{"num_key_value_heads": 4, "head_dim": 64, "hidden_act": "gelu", "norm_eps": 1e-06, "positions": "learned", "bias": "none", "parallel_block": false, "init": "trunc", "schedule": "wsd", "doc_mask": true}
Each number is 500 + 25 x the weight over its row's rms, rounded and kept within 0 to 999. Layers, rows and columns count from 0. Numbers have three digits each. The size before them is the row's rms in percent of the matrix's.

# down: layer 3 MLP down (transposed), 768x256, rms 0.05, rows 64-163, columns 192-255
# up: layer 3 MLP up, 768x256, rms 0.0568, rows 65-164, columns 192-255
down64 093:509496507504475490489497503513489217512508503498492496502534499498520484467494491512503483509474528509460498498487520479503502501494511494527502459509544506513533470488460496511515511531500489
up65 104:555508513540519518492504522478500545504494509509497493480522474474476510498530478504502484488507485504457516493505507488519479525485454495485508558498498525525525523524500514478490515475488508
down65 099:498512461485499533549446505546508493476473500466496501500489503525505506517514471466476520492548517491499476530441501451496483486505502525474484494484490483489519499484478496532482504526452461
up66 099:533533497494514530475459521472555508488492469518508494517507504489504463504523524519522467485484500494518534427523499507483462476485526504529508525499438499506516523500493478540454449512474527
down66 099:506507484509535461513510508477524516482528494540469521522505460537487496515473526541580524509510512454490509518455491519507504544502503474530508511552514533470530498506486502475537478461462482
up67 093:523498466479528529499487494480508504482475480495545494497524504499535477515508542520485468460507525485487506517495528515479478473484454505452536506506474496465527522528516491537470524472508478
down67 095:522480530530539498492494498509461469502476519508472544497487523505516520497508432497507509488523509522511505519495496503522542505529493500510487466486565518500462512479501491504521484513501506
up68 103:475521503483521507484492519497504516515568489498508525540478467490477473483499526474482514496525523490521456476525464514508536460513523488477494513463513484494508498481532510497522499566500507
down68 110:496520474512513496499498462498526497466432443482513509482507496504524502530491465514490499520552475469503478509491484480538511508492481512530507497471461500508544533497540484499523548479492538
up69 095:497525465522488537504559514475499531506451504493512520508536508488507504501535486448500490526557503523527523504529467549472525499518530488490493518470504506482493487532492476535509483490512523
down69 091:478489491499499486493545496479488519524474467516501473480501529528506507501513497448492519520463462502491525526488500483508516529462533523526540516526481499543477479479472522508533458478537448
up70 098:517513495473481496538458511471429499521493547481485523488446492434481510539482514508464536500500506479503518513510498490493540457511523542467490502513481473510515513516476508540510468529504487
down70 100:501575493495505450496493515487533500484484501506461493523477527478541479513457493501528475535510495490477516533490494556559513508446483530518498509475477519473524494477480498504486512502514537
up71 100:492534472502514543491518514470477490517526493470504531478523477482511501528492517526498470505516491484492479477482478519493527483473538496497484512500478496486488524474517495515519505554504504
down71 094:529554482496483504441458522521480432477482493495502506505532483550479502521501502478442461542524508524474540502499495482524518540498493486485495489506478489535496481502517515543447507498474496
up72 089:495528487479524516490477521501527494536470487484499534447540483466492507485533533487510495542481536526483509534477507480452539479508494494497470492479503530481430539511492501523499506510489534
down72 091:481528514512487485487526491562527404489502521517516473506499492497507458516489434507540507483492439473495502465483504528521457528491547503521491500468521490494525473497496492489481509535510516
up73 092:543492493487457514501479475512543471493523507477541493526529519507478491515493519503410522527488487499489511496522478494479493520479497484429510531441501505539469487487498484504477459513536518
down73 085:516487462541533459487548549500469393519520494467484453469473476521540498506489512512486505502513482500535472521506513525492510483497522500532474411521492484517478520534487473493494483481542446
up74 089:523473555445479522512494512471490475443526543502478485490531491516469466435520511480498519533513498492491543467550462548500480486449480490478516521490511515502489498528498468500495476514475501
down74 088:497550483510492493496493512526469513491514504472546516504462493484532544523487488463482468502503494500518500492490463449507543518491468483480501515518493470516470501482478474505476535494486510
up75 099:519530527485480493484492533526548492490510526549497474443521471479531500496440515451497476505498514513510509491508517494524495519492480511538536482478527443515507517497516517541528474470520515
down75 099:510538481528546490470477491519530423515472479469506505493521485489485527504542518496530535445540519560543486521489488504471542520488535490509510467514482503471467513487541471467470473506504457
up76 107:497514515518505459457492501461532515487491493494459484517537469503482513463490527425457485516508536465497469486530498524519480487556577491509518533472527482492523508505463493484447528523502483
down76 107:561522479513466473484492472504513527490550511508534556534507507486486487475530524500471488530467517518467513543484526518508472462538476510511448493462510508476490508506457501464468510494507454
up77 100:483507481510521541489508509495487528499485516486499468490464481457485495545535507442515476450493489454448453492497505488558446545530551475488476550488499483504495493493471538486503498544477480
down77 102:536517475501501458503523485491463550494515456513520457553517502493498497522538499477500564496539519521519515496535489481489510522546515440474483476531504487547484460521490490554491496463476491
up78 104:510511482483533462534508542494480528483522533458498503480561432523524494484497492503523505439512518489534505464497481511481503501521503479453532500484544572491476522515506506516523530535514456
down78 102:492479480557474533487500511534514510502495485525500495508478513453477476507487520530494468472515512520485500512481518544456505554525484531499506549511525483539439526462501516457493505452480499
up79 098:484507530466505524520475514488491489476484493446451506497512473509501463475481569473486542512475506492551486483515507537538469527451502470511521489475562489523494488547501509488506540540508478
down79 098:505530570547455527515527554504523454523520501471469536510502488511495527485504517460516465486483511510466518503473428512501474485490531464497476479517510497523474499510558518446500492519485514
up80 103:527472458525514512505530516456536520497533477525492509513491496494448477491499471463490503480495561556514486491512525534457525499498532508502466533509535572457469493490499493535525538496495520
down80 098:478489515451491520525527508506542400468492482506515529492521453487445500507474510522493527517484506516501484519481536494505496514499507486492495487544525487492476554548520471442485500526493472
up81 105:504506458533514503483465526487512476495488522518508518504533501431471536488496512494516536501523532516494475501504493501496515515441508491469460483494518503478526517520465512487496447506501516
down81 107:518533504500516522499501489480496460510518517478513447529530496513521493493520493470505501474497489533462457504506480502508526545425533516484496465480445460506492477512486496485494461514481528
up82 105:494502479507491522487517516517516516492486520484470506494482486514496504475510533472484528501511497470533459471517509479452497505507479465501527476477512565462505559526526515532514492513476568
down82 103:519485476523502500481491491494487462500537485507474495495471501495467457513540510489483518524506484522474502507461472490506499492516511506516488471490528465521472496507520473514471474505546507
up83 098:489480525516505495457464511509508519507485492525472504497558498473488507520540535464483508465484481529489426505540494538506511515543466449496529534468474522519445543503497499516494507507494518
down83 098:493554522408451498491510481504473485516507466467521465433477496474494479521520502528529532516500552551504515490506561503506474525512481521515531517496505470511533483494529508513495536469505499
up84 097:512498489487531564511452521513505468525489479474479467509474509451496511508520497494490514489466492508510453457474495503484511504506532506506517489489524477494466480486470506473545500511516542
down84 084:496496479457499491484498532483513305510495510514482504478502478532515534523479524552500514523495502545481502457426507488501502497520461490492469484508544539533493485506491486500502487490499474
up85 098:514504523499522509499474499426489538546498494504508560517517515482454466508496546507479550547500515511524518482475494583520535481486527493479498561479492530468456553486512536492469498466529524
down85 103:484548516483508433499481508498531524511502509510526527469516474479549537509507503486498453472492494452496491522542508484515491481533479470493511452515458481471490502549515495535505551452483524
up86 097:524514504477525506512503514494485497459503552529489528497505464445469489504473515497504460513482469453510526448528459492503505500502493459485494530492479558453502528510506466535509553532523513
down86 093:491486516527484551472520489531499520542476491493475515552507531474480548482499501510545538440515482523466489548479493520497499518505514498490489531475509489478479555497490505535452493486506451
up87 093:532534509454508459504517563489501495504480493496524508495472430511479505480480519478450474507486526475533489533496470486501547498541508501542502505497512514490475533523498507500507475493555519
down87 097:523577542528484484527497514527449438465473536490471476509523506460540561489548528534510504487518518524507486531487476478459507503499523462537471477531476541499490525482510514494525488470492464
up88 099:491497500489530519495534528494514515515492505554505538493472502507547486493508494509487452490486498502505475507499479537477494525512500492499499517452528558463497508471500482479517493498505475
down88 103:522499481518514449507511547524490473511500508464483496522501498462444530551494506523494479493495469515507543545503454472493518495495543471487515539475490473507492521522466476476500520504505425
up89 095:484494499504518471485516499507506515484537578545515440511506479511497533502494536471481491474470500494452502459486496510525487472540529512480539521472532505484513537466493560507497452519553487
down89 107:518546492487509506508490466502544473500501516541486515491483541527480496435503470502492490486528495499500507489539485499506479484480511521526502490458493513466460523508532506528503509550503530
up90 097:470521582478538530490491536506505508506482493505514485505502492477508497468520518468506541536471515485530528482508521489460488474438508514509493520485522527513506501513484516504485468506503517
down90 108:490561471502561482530490507498519486516489544489490498511544529513487523473475500505493515492528477544499500518549533496516486523504468499493516492468476548509513454461507481507477493499503510
up91 102:519517492462558500523470484521529504523473444495553493548541505534510461512503514522459561497510501478467503492494495486474476514483537479476493522483507496500436476549504543535487510526515501
down91 099:475481476449512549533550554496508433516496502499445469493501501484475502489527492524495452504464503517507497515522560520462537493525483480492476484536524491513483512484509502518532544493503514
up92 102:507510477506490510505457538469473498487515500527506502541531494506511484521564503523496511471505504474468484529480507490505529513489516479522510525482516532498505515520536512512523486495507482
down92 090:544471485493507500515513479508507305499488461499526530487476502448517456494495474511533501503485505484508496483452523487502535492510504509506513483475490513508510502459523485504505520518492538
up93 095:495511571465512530498502548469486523526480493490519508486499478486483543472539501474508503458527503468520505513511549489490509522556494508477535499516499499525487498522462495511504495499493512
down93 097:503506476450499479537538525487477506494492483441493508492434506548485519507497476491517498542516467515493472490537474515483503504503488468512489515479518496529491509502498502523514524479490475
up94 097:540480504503504460516504512504496514451529456512507489459546526468535506490552528462522535511484520519493503479515470505481532499539503475502462507497525506460450529452456535513528449511522488
down94 096:530519525509494522474533499491547510479507520493510483475491496500497513511486492532491468458504510500498537534500481442509464541517470502516457498486513513523472451517518458479548499523498520
up95 098:540508504478556472486506515489520516516477467492477470555506520527487510454445519485544484496498474461501505491484525525537473467537476450514537511507497489512487539506473514511480500465508503
down95 096:489489516481525503506514516490425491520529493522529515463476437526522509523504466521508478480463458503519430495524534505495498500474496535472477471490537561506504518490532484527523483511510513
up96 109:486493513489525536518511520523535515491548506529513479526496522512479490489489479485517526459509487499505485465534520532544482476547462540480511540493489560505492494479488512503542489500521512
down96 100:492487497436465547499502428494493485501483521512477480482552496476489498499510529538474545435498480500500494546552490500543474477517477508505463472507542504528469473498508450524491527493516494
up97 097:483555501460511554529441498457477469486448542523528449524519481485508504492497467507458520531508514465485494482503457483512546487477506492477490515490529513524497556549483502495505456485504554
down97 090:508517522499471472509538522485508390516509488503508536489485468569473502504531508501534517481498510495504467523520541479483474510498495501500476484487502466505517478491486508507510494449515508
up98 088:496503481494516496519471484488512518543537501504544496533498470470532510519475584486490493506487536506545484494480525517496488518528533503505480513487495540497505506492489474501525546506499494
down98 091:520564478495533464539522488504481504487466534518496514468478504500515513469491487524551493494500493480460530552516499487484524465482498532508499504506474515508484496498470484509524523511484526
up99 106:473485514454515490534479506485498511517491498523545521472487504519484455461468465504469533486460503462467502484517505517488495511524500495506492547503499552486528523501474507480494479506473478
down99 104:541543509494577478490482465485495502460509457518437520461486517537508511495516541500520487474524494487519463526526511525497519513469546484486501513506477446476489515494466472505491485478538515
up100 104:508541460496485522499503497494508508449510461466514459456530483489459486480532499496522459491526465522479513461517505494468519454524510470504487496464496487497488519503533505531503451485482546
down100 101:490540519532495495478539528556511494510503493479507482508483514423553523501517493550506508495528493522520510502480528488538519507484531501575432527481511479506489495467520486473504536482531497
up101 090:500526494517512511477470495491547471467554456483531538514535479466484487494504512486487500510513481468496506522509489489495469535499504472516525490516484526497457531581539517527481453498537503
down101 086:515507487508473530533534482509467464494442493503458515463508510514518475490473498523526480523501511463509496483488519522511511503511492490467526441465551499480533488486506494502499511508487452
up102 102:510514517498500490514497478485519515516504496537518545534494499501448481519501515497503470532498512495480488468526520535450491453523467471541511512500523480532493482506473489496513474549479491
down102 101:491492486485497520533505480524485411490498521504466502518516533494508504497540475497474550514508494438501477476506523477482480508520475439536500481492498461543509482530517489510491563538534507
up103 100:541503472494517499496520520480508520513479492519496522487525486491496494516458502516496522488512478481483502496503466472447512490527480517513494498503466498519451504526476468501497447497539498
down103 105:475492499441512495524518501535527466463508467503503509529470489473467494531526505488499497490480526519529469540500490513493453524481466487534509471523503499525516511519521521540547480489476511
up104 105:483525521485489502484482541522520523497504586487480485522549454530511496492462500486478483507503468466496507485522515500500502457524499483451526474515489518458486529499490528486516511514516496
down104 105:524526465478519516504504520499568532510487503495480504522495455506546501506488475514502533521537508508517480469511457497488518494506518484513544475522499513480466493456496525510504470508515525
up105 108:482502484481500507512471499491500503526537492472500498485497477495500474493502490497493487487488530481493507489521487515505500436505499495481544523504501550509465527519459480504460483510517545
down105 107:509516483486486498504487522500530506459503509494488520480489513466505505510455538517505453550512507522468514479449468483516526473513490513510465481543523579473500471516462463505496495484494481
up106 094:537481497519482501537525512436485491492509494490490496513510503485494508465517517527540517482545557512498493492507481553471486490553489501523522532453490547491477526494491500514468451501534526
down106 096:491533511553477501513521514488500500468523482494507522457444516475486497541455479535492470517461457494484537497481463497563490522476524495522519476520510454511486509531473509529513512498487506
up107 102:517523507466479476496480533517521518500477528508470498479547501456432450472481545537498498461481445525500536472494473516491502489466473481459493507489505486480505508522532506516514496514490481
down107 097:459482511510494515538518496503497478509506501498528485475493505529523512475481469476537567510513513530498508494460523487470502556479481543529502516517534491494506481450526517478504494539489509
up108 099:513519464506502514512512495467467513494541496544496475516469464509459512514507501528451482491539511515443514475503495502527502499565467494530446543476561472488537488478504491480480482545509504
down108 097:513478508517484512467489518533515441481502520477522469471468489515500487498526518461475474514515478491507499476454531486520491484507542551466496473515492506531484493506494480502514504533497460
up109 102:492491495505534440559500498500474520563476491475528500496563521517529480472507516467492502516500493562466513470491510518482541463516525509491468516500506479459492510491483488527484418503540490
down109 097:489515490498509507487528466552459508514538496491510509463488510503490487497510494458484540493467463446508472456476505496494531476489479518510491512537531504512557492518521580511500492480478472
up110 094:510490530492504502525494500452514485484521527459469496506552458547492486480524555504545512522470498462498515498490497507485503471493484533462514507484478503507494538505473495563451499484488519
down110 091:470564419538511538471523491515465537497472475529523518450477492465536481537515495484506480468517488512490502469483478488496515480470460476538485511486487476502493504503526514474475516494485466
up111 090:520483488487518497538479543504542502526497517511466518540538465500465475456536528457509476491510505495554456497510493523471468503507469485512515502499501535501486508502525498527510503480496446
down111 092:449531473498510471504505496479508522491462465470498480498516536470478492455488504512513500510475496535494480464488531498500518478515475560522466460495502511476531470486518509513484507462541490
up112 087:470546472496559497481466507442524500523508466523516489492518491510501493470528494478505479478530476473510499474496464513518524498521523493447503511521519502510498526531491552516495537531489496
down112 090:508551479525473516510559455515484488463470491515520448519535508501497476500499512517469497481498500491534486518464477493518535478496517473524506469465483487523473507498498497479476501490503498
up113 104:522486500517504547482470489473489515530512503524490474489503482494484468459473511453518523476495509537496519491526489553481475522514488503460483545501509539496511521522525510541499473490447539
down113 107:475534463478537466484548491517498551490448446547460477473513538559450510511530486484539520458544505523465485504510493494511502548505491492493512562498493482539506520544506488472570524501481536
up114 102:502512498471510498536475554491556507529492502497526517504499497499508476491439468497542468529501535481453485488515495528531475449478517539529474480460501497503482506503503523519500494494496479
down114 107:507538517498488529472497516522512436479499535512518494485500470469473503495526549464478498505535534522510495514469496494501510515502554560499477478469493489514491511510507542499523465477496529
up115 105:525517519485515442494543539481541497483572507528507516543523517505501499486473508457475512511483513504488507470515509497514516460498462508522486558503475529512482492488468501488505500520494475
down115 112:555473486544483485511460453492531515555489467499507568463458458481526503524511460559493469510494515462520464535526505486494495501535458533511442501525507498437503550482521513504473511491512526
up116 103:514508483478513521500491483444518499534478519474497475540493460467493497495492521508499508491480500500487477526508501496502435471489526512526521486518486486515481516533471488509463528487491536
down116 103:488482515495523475513468540475491500509463501515528516536496476511456467533470509511548480471510488517456528486506444568519510519518489520490495506512452511507520511518518513505557516536515523
up117 101:479492486476493521520525507472551493510524488527541466524521524491522491490496452494456529496476519496527474498492460484495466481511524485484531514487521520490492496522475512516468461476491489
down117 109:494479508478493502493482502492539539492492467516488517496528495491491487536473516466528517502458522472538523485485498463508484494548532478522469537518515466511492482515542518507515536489499463
up118 099:544487523458506536487502462479505506509544462479496492516499475526466516492489477467489500485467549533539557491492482498493544461506487479488502485499498501506447504497496494489541532564476490
down118 101:502505476488467476535487534486510484495503518482505513474488529510486507557507536485487483475511491502502527490483523442525485513509485457532476508497506512515524515476537543512500502500467505
up119 108:478501528518518477526514473470523533483485509542491503500471469466437544477488486472503464520483493473495456441493491491518494449467515517517464495483478487484454488496457510491481472524497518
down119 111:500530479503516458488524552495496572544543491473497499519498456505488484487463494483509520534493480503521485478513492492485518490501485491525529483497468490486478500559477502543518479496459495
up120 097:488514468522507495526486495490487493508485478504485476457468469446496491490486462511470500538525552524514480502477488501504532496481525488525549517464518500485496516486519465531574478505494519
down120 099:528510509503551477534533503545475290512494499495524485476480489521460514499497478524521532525510496507488460514493475504482543490496531483500480490488530497500485496503503502518508502520539510
up121 099:516533495450505511455469486469475512527482499508493492517526495503481503481484465484497493499500503469507472463487508490475489489464546499505521527505548482504499470536489507493539503495535602
down121 099:518498481453505505490515505530459504502514473501508514464508508554487524455522513488505491541492486520538507524495507519463497484453513471533501509519508533527501527507523518518520452488521504
up122 106:531491480493527512527461498497494516485504496544473474505529471501464534508484528483484510448523522510493473511532481502518480480504498501463508494479510515487470520486480465503498492493459532
down122 094:485489486465487544488503528514501334493489477515492489543509465499510491482483489488458507501510485495462470501504513532483529536508493466469514491478513498496473488509497477502465527471504549
up123 101:497487506456517504520494489501521554541507474529540481518472478495475488486504447497469528521489515511479475477462481538498427471522478501476494537461526534539513487475500470504528471498475486
down123 101:524496583466505486458499523497476526567463482520506531502434465461507488567540509471494523481453495539505470506481523456492491498534490497505507472521462444517480499498507526502519518526473521
up124 096:496535444502523466472467500489503521444552541494493456475567470489509499498489490484506477487540522520488508472497500493475498471519542507493507534509502501516498555461499541501531493524508504
down124 099:507547482486535466504513478521524474482492494505511542533493500532446491479521476515530498489474526517515522480434493540470484474462444532500537433494528484500523516533536491509486514476508506
up125 096:496501517477501510527501498520488524489493477524509493507534501463491474506510525497491526482515487505518519464519471506445490537480481470426504521484502518517538539536491530485485466499486567
down125 096:515532520536508544458506501482509516479495476492526501512452528505532500474486530496487447510501497532462539479526501493541514462473518525470473443504476491497478518467515464469485471484518497
up126 102:498528500481479504499475516486564495511517446538511481451465473500473549473506532486494503533471501489494445503487513549502521455430512506457504513498470505517517495508488480518489514482504560
down126 103:518473520520519513485501543562448421500493483485478483450562474492520487515492498526506500520524507497521510535442501541515522485515497456506492528518536483445548496500480497524517445505515500
up127 093:511528517478525508532525485449495518533520530468535489482441430479510486542514483473525518463513476474503476530519459518534462513446555520497488486516522532533491469520490515526513493518504495
down127 096:536494504520437466515500501477490543519508506513475473503465538485496527485490518509461526519515493497517488503508490519467476511492513507453551491481539497504500508526482452497486534511483500
up128 122:476506488494497494503503535496516479502497494536497502462486488461510496505505531510432466496512486507515492498479491533488495472478495451487527480457534482498460501512511442496516530536504496
down128 091:503480486505522514481495522508479238484525512531515511514510509509449495479479495507492491485481484503478496484435484547488498502496512488505477477490525494498503509542525492490482544511503512
up129 101:478530489497483520504474474523487521527486495496485474517524486455499504505450492498473482468567544521542524486524497494462525487506539488473514490490507468444511515529493504499500498528490545
down129 099:510495454481476494515537505481494543477491497517491521463498483511514530464529497505502486482478535505467526495467494514519520542521494512491493513484464531483533447470512483528479493480529534
up130 102:483530496501508499512548506477481488518529534506573484506533470472502494531489497522498476463498542501501495482488487518504486501497496440474542497480517480488478529538474498519508465483510502
down130 101:507488504485475555499456528474472429485511445492474469489496491515461531473517471481506520490496482501515503485528497495518513482486530516553510505478512493513507508495509541538487502518510478
up131 093:476507504503490506547495508495535552462473466489494482535541446476561489507541507497499470494552538517510501461462510512513509532489502483504479498497510473460512525496487497490509488504526528
down131 093:493519537484467471466495457479488473520492489450498479487505510473505528476466485513456518496463485509506531507475493530515495496468473478509544506529520532494449482523491496511478522467515485
up132 095:477501506517497489499494495490505506422515494499526477500502492485542486498532511485497452529474500487500497516516438515556485502516498524524509508460492518469457477527463507488469452487498490
down132 091:481494474499488533474521515460509559502486502505452516526499501513464490525486473494479517505484510511479509495494536524509514495506471518493472530526522511486463485505493526510465524524500470
up133 100:517506481497491493475493493487514497491540534509490491509523444454487527501513539471490519478492494478523499480517500543505522487493503491475531537501450538538485502480474483528492490483475507
down133 099:503508507490527459517488505558484562519494517500501539510484486502477521514514492506480504510461485507491538466492469490479503516529474537508476502512479486555532535457501532501475507464512494
up134 093:509524554484505499464543523488504482520495555498483498529518524493439496518480519466495504498482471478532485516536472513523512472509489532452450514511503543477488531536508514499493458488508478
down134 089:526498434486483462535540477527444505459455424463532501479500536512483513482562526491447516515521527500503479509527483514513547523473497518500489472491521517513519503471525471523485521498470489
up135 099:504522450526511481415473507482498491506468534536530447505521512496512499501469515493498481512516508497488486507518508519475495504508459509506477515510506470489472508512500501523537507464537524
down135 093:496435531504415496535491484506455523552470492485486513538461507508542463500532429493489565499480477494508514491487502502467481519487490538480545508470502502488524463488531439511485512528500505
up136 098:511502449496525486490478524499523524508508557534471482537508500510462485481465505497511484509509504497481474518484452472466475484464495508466485515502516498473506464527486466527499491515492480
down136 105:517511490523462462564512481502515561463475464539459499500509516580494502541491486539460510514515524488515478528520443499556460538497509480509528530478465524552520527503543467487481485484481465
up137 104:545491515463529478539503545471513499518528515508501506513517492518491503474521535448516534467498497499465502488505493518486511493498517498463470516494528523500482497469460553507518453514487502
down137 108:501544521494496503474492493474572520535476477496510489486514530541544539544507527535499502502461490476501508538520474490523516502485516451485479522457496464478492519492534476488518518469507490
up138 102:520518485525496541536440506494512513477487512462488515481491474493472466452501484498497521493465527506461512512528486538501522504518499533496508489486527490534459486520484531503542507510512508
down138 092:536449466522482491491519485517480370501565471494506486527511485485521546502485508510513493482470502531493479470466521482474488522502468548489497511506581499516513465496495460545495442484527514
up139 107:500532441523531502490526516486532512493502540511508456502507512497507496516497488498514520472538511532519462472492488508444509467499506492448526522456502484501494485490411490508497502540494471
down139 106:543499446503507525505526443514516487456497526478507507520493539511487470528515532535510496492518515507494535493501545464459517503470524489528501505447467491505478499473521517492533477508510523
up140 103:539517517536502520464474499443515511479483476525536473546529485521479501460495526479513512464492520479488503465473522506484459500489482465557529541458494514509516487516460504492482510512503485
down140 103:507478553514513530493489479487498473485508557474433496531534513526498475498491515507517495494444486477459476486519492502521533513490502495496477477500515510535504505493461492505454527536503484
up141 100:554537474508503519511522506425538525509501499461535533504520480472543468499493503460506492483504537496512518494506482498435514514537480521478534480509562487487435492464516517478455468510502524
down141 095:523502489473518474496509440485490520481451476483519436529469513474469515514509470529535521491498517529495481552532469540512510491467546498459525521524510480488457535475491499526497454463494493
up142 087:501592497446481488515538457470498478535496539517507480468496428498510503435506476510465490502528491488498493492511468505506506487469511512531478509522511498496548501509511502506503516507471525
down142 095:496455527552503477493501551474493501489520477475438489504517496518476498514520475494474511494445504534470508528466495480491535515502487465488520494500501485464473482503448490467516486495484464
up143 108:555502494484513513491473506460522537495520542532496484486487463526485483511492485472488519522471505485514507488530538473494479497514523529509505557518480527519483528484482478530502507533519516
down143 103:476475421459506510512479493458502552492505501494509513550472508499492439500487519540492480504499516462500481505493538499499453498536466511531506516538509550507546504524527516513500452500526526
up144 095:471522510510500494492493532476497491481539471525500525503536479450451486474515497437523492484485507467472484509514507493505462499454538498490501526464517493488517525561514548546478512496506492
down144 094:441534469521515514508507440501524543501489502468469482515498509501512528486435502490545506493516499541533530445493493450515541490485523526554484509506518466492517488505502495479490498481486507
up145 101:511502450476545502502491503493475501467505515485470469534487472485506500441483511514514490486494529498471497460498496484458508514512477520472511483498496537466472486500510531501483504499502557
down145 098:511495428518515507517493501534495536524472530467445486451443533502513503487486503545514509491486510520472499544558506530487483507488508497531496497501495485497495489454513495535452526497505502
up146 097:495499485502534502519488518504504525521499535535484505511480503497470471483496486504490485452494509509445497495460507485483486494496506538470491518487470514496511465481471529487496538510507497
down146 098:536502541574536520490526499523504556530503510481452504530512505483466465530522504471497456526518504519527475488514505483526533515519448486523502511506466486530534495500492501488543483466499479
up147 095:503492515522495470572488515465523528507520526505510530525488518513503525550476478508497526482456522479523489499524500476438475462523523513453490510511509498501453505519539500503491446537501519
down147 098:486491504534471483492511506553543531518489552470500500514535507487497502486525548528517505482605489502496509481487496460515489531504504459515458475497527498530494489522516499484492484521491497
up148 099:480508497461548522509517512497509490498567517517519495484502496522454465502518485451489474492499502496486500475502519486488499499511501534465471507483506531508513532551515499481514489506511503
down148 102:502520511487459478526487497488504482480475438518529488496498478471473519516531521515522504531476503478542473551453529493483517509472541492474508484512475529522528471499461453532511472514501519
up149 096:570510509487514481510524560452538489500533509487491523490490468537494496479506491484483526461507505513503460470514476483497490489519533531482487483484491461485495461530455513516485493501503466
down149 100:452487505498458485491514536518457482540499549514478535468496536485497501479490533497483540483498519481505525516504479501532470504494470505501491486531545526484489492514525514515516513525495482
up150 101:527500447509508469487502530479507504531486503502517480556473483500480489492503540471486512502483490523544470503517505498492511521489504471484511520497526527517474493545448462488508476512489531
down150 100:464536539474479515492476483485504473485516469488465489488564558480501472492482485509517513512469491493474534501509517512488517527476471486552502513435479514472493483537504510450451491480492508
up151 103:510502474506484481544485531519537512527520510535495470502503482437520479476477529486478489496488509509460477504501502516499497496532459526511499502499493478472445529522515566483451482542535545
down151 103:524556556508487493497482481476529481479532509506543482529489492512495548535491504487526511460498519484484466495479509477489506518477523481481496488516469523519533495503513523534526494462509509
up152 095:508524497492491515518483556509496492511498525496506484488480453481505528457500524480482507494459519474503475461538458524473509528514538495489523489510517507501501511588510465544518506496513542
down152 095:496457541509549522503494506500480523476471526496482491525479497489507498534485462479512546487543517515452537546501528506488488515470468502513492486535487510520549497465531542519513501458526494
up153 096:552525500516486538495486465541519511502480521484491507507498485459533519475514546494480495537497487552529506441513462520509500490522458480468486501497530485443436473536502502508501502509531525
down153 096:498495494510520510472510530504514513468496481498527505494560497512471470488521518514522505503505545509474513528483497477502524500518476467449503501521496479480480541458486486504502468499478517
up154 105:475525494481499552484467501503542525486481508471490531475520499526465511522494532495489498491540501463518474418486475469513579489475504464506516484474478535496450495536511479497537468532505503
down154 111:518565503531512504532487524527451434480510507502498518512510469499505517497533450470508478437552497511506480530476497510496486487550514479501481489516499525519471551527472499486468478521516514
up155 099:516521497476511507495490550471489535481467528489515470462505490520533471513559510530460481490530484487509472495473507526474475498495496472476511529490521496457504579496465464486499501499538538
down155 097:481506496489465483491517472477439536504519485469502527493512520492481500517473533506525483521491514554509480522497533467483547548536504539508475509509514513510528503497523522490534487507451520
up156 093:500501496505518502540509504489505506518502479502548480500558536509459513520498469515482514486512467461450468488484512488453501499502517544485550523497521521488489482501456521485520453519504504
down156 098:511530491495499450470521507491518524522494485477488495470477498441556482467520516493497519490512500467502552483517445497506502531510522526510520460507527511490522480500513500489513465483484528
up157 104:493525501500523493512466551508481499547496508511523530493492489509487497497510536498521518473502502457519466506562525541531488491496513504460526487498538530497499499563497517545471516519530520
down157 104:493542486526506458496523539517518463491555493470483472473440511521506477491518539492514481519497521476516468517480450516483499494487509470502487475462473499505476496496494526485510502518465497
up158 095:507533490476510548477509523495498494494538533502490556464506478472508482452537542527476484499475505468449524475485491512489509492462521539475516535457496545498465492525481465505511491461511481
down158 095:483507485525521522486525496529530503514467513482503457486516566537520477470563434475477485526518509523500474521498513459530552525508525473503453467505516500503494489487532478488464496505525481
up159 092:480490480517506463528506482469550545485550488495550502476523472494490556487500527481506489525501550512504490499522486519495516511553485506521559553504499458504550494492441479483475528551499506
down159 095:489487459494492494485546555546483505482518521489512504481498469447507527505531504475485495537459508513519506468505487519531487459524521517550446545481521487509471497532531487450558513471476473
up160 101:563468505485507499511533507512508520530526496469504476485518498538499478524519554484497523520523495494522512476501498496472528512534526482491559527501481476515550512508443535462506466467520541
down160 104:510504469489535492513503526511517505460560512534528534497494467499454503516483505482467469533505483567487464491519506498490456499512503497455499521507527512523480490501507503474524525497487418
up161 095:524519514473462502495446554523529499476530522508468507517570512472484440477500531486508507530504497500503476494517503533466482467494495411474518521500500498478496478504508491519521527501522504
down161 092:527537485481521528471495508488475539503521485509499477517467523487477499485489515541476533494487459484531513449502485483492495490492521506511508530496470514506476542504492491513509525493519494
up162 093:440511503495521513480502499467529499490533468544504479488466490442493504466485511495512540452547550532477507478497522505502494507536543485473468523507524518504505520537536540525502489491507514
down162 097:474504520467509519511468474530491474485551503523485492540515501581528455512503508508487482521478514561534481457475506519480511505511522468502479517453521535500513481489493475491476504524503482
up163 097:501490525454530499469454510501519512521502503510505471525558492501462500489490475436502490499512478494475498499493498509486493518496502482559514512493501531509511495482488503485503482484545489
down163 098:541472480497482478519464508495503474496448509498507502472436498516501487532491507536482455492473482503516472506505517481537495490488517521425511456507526455493541481535527456520535522508466525
up164 101:488521512520483491462452535493505504467526482509508487507462480491532535460494518498520489522491530499508539494535501503508528507488526487473498487496539471520474499511539502474469500507466506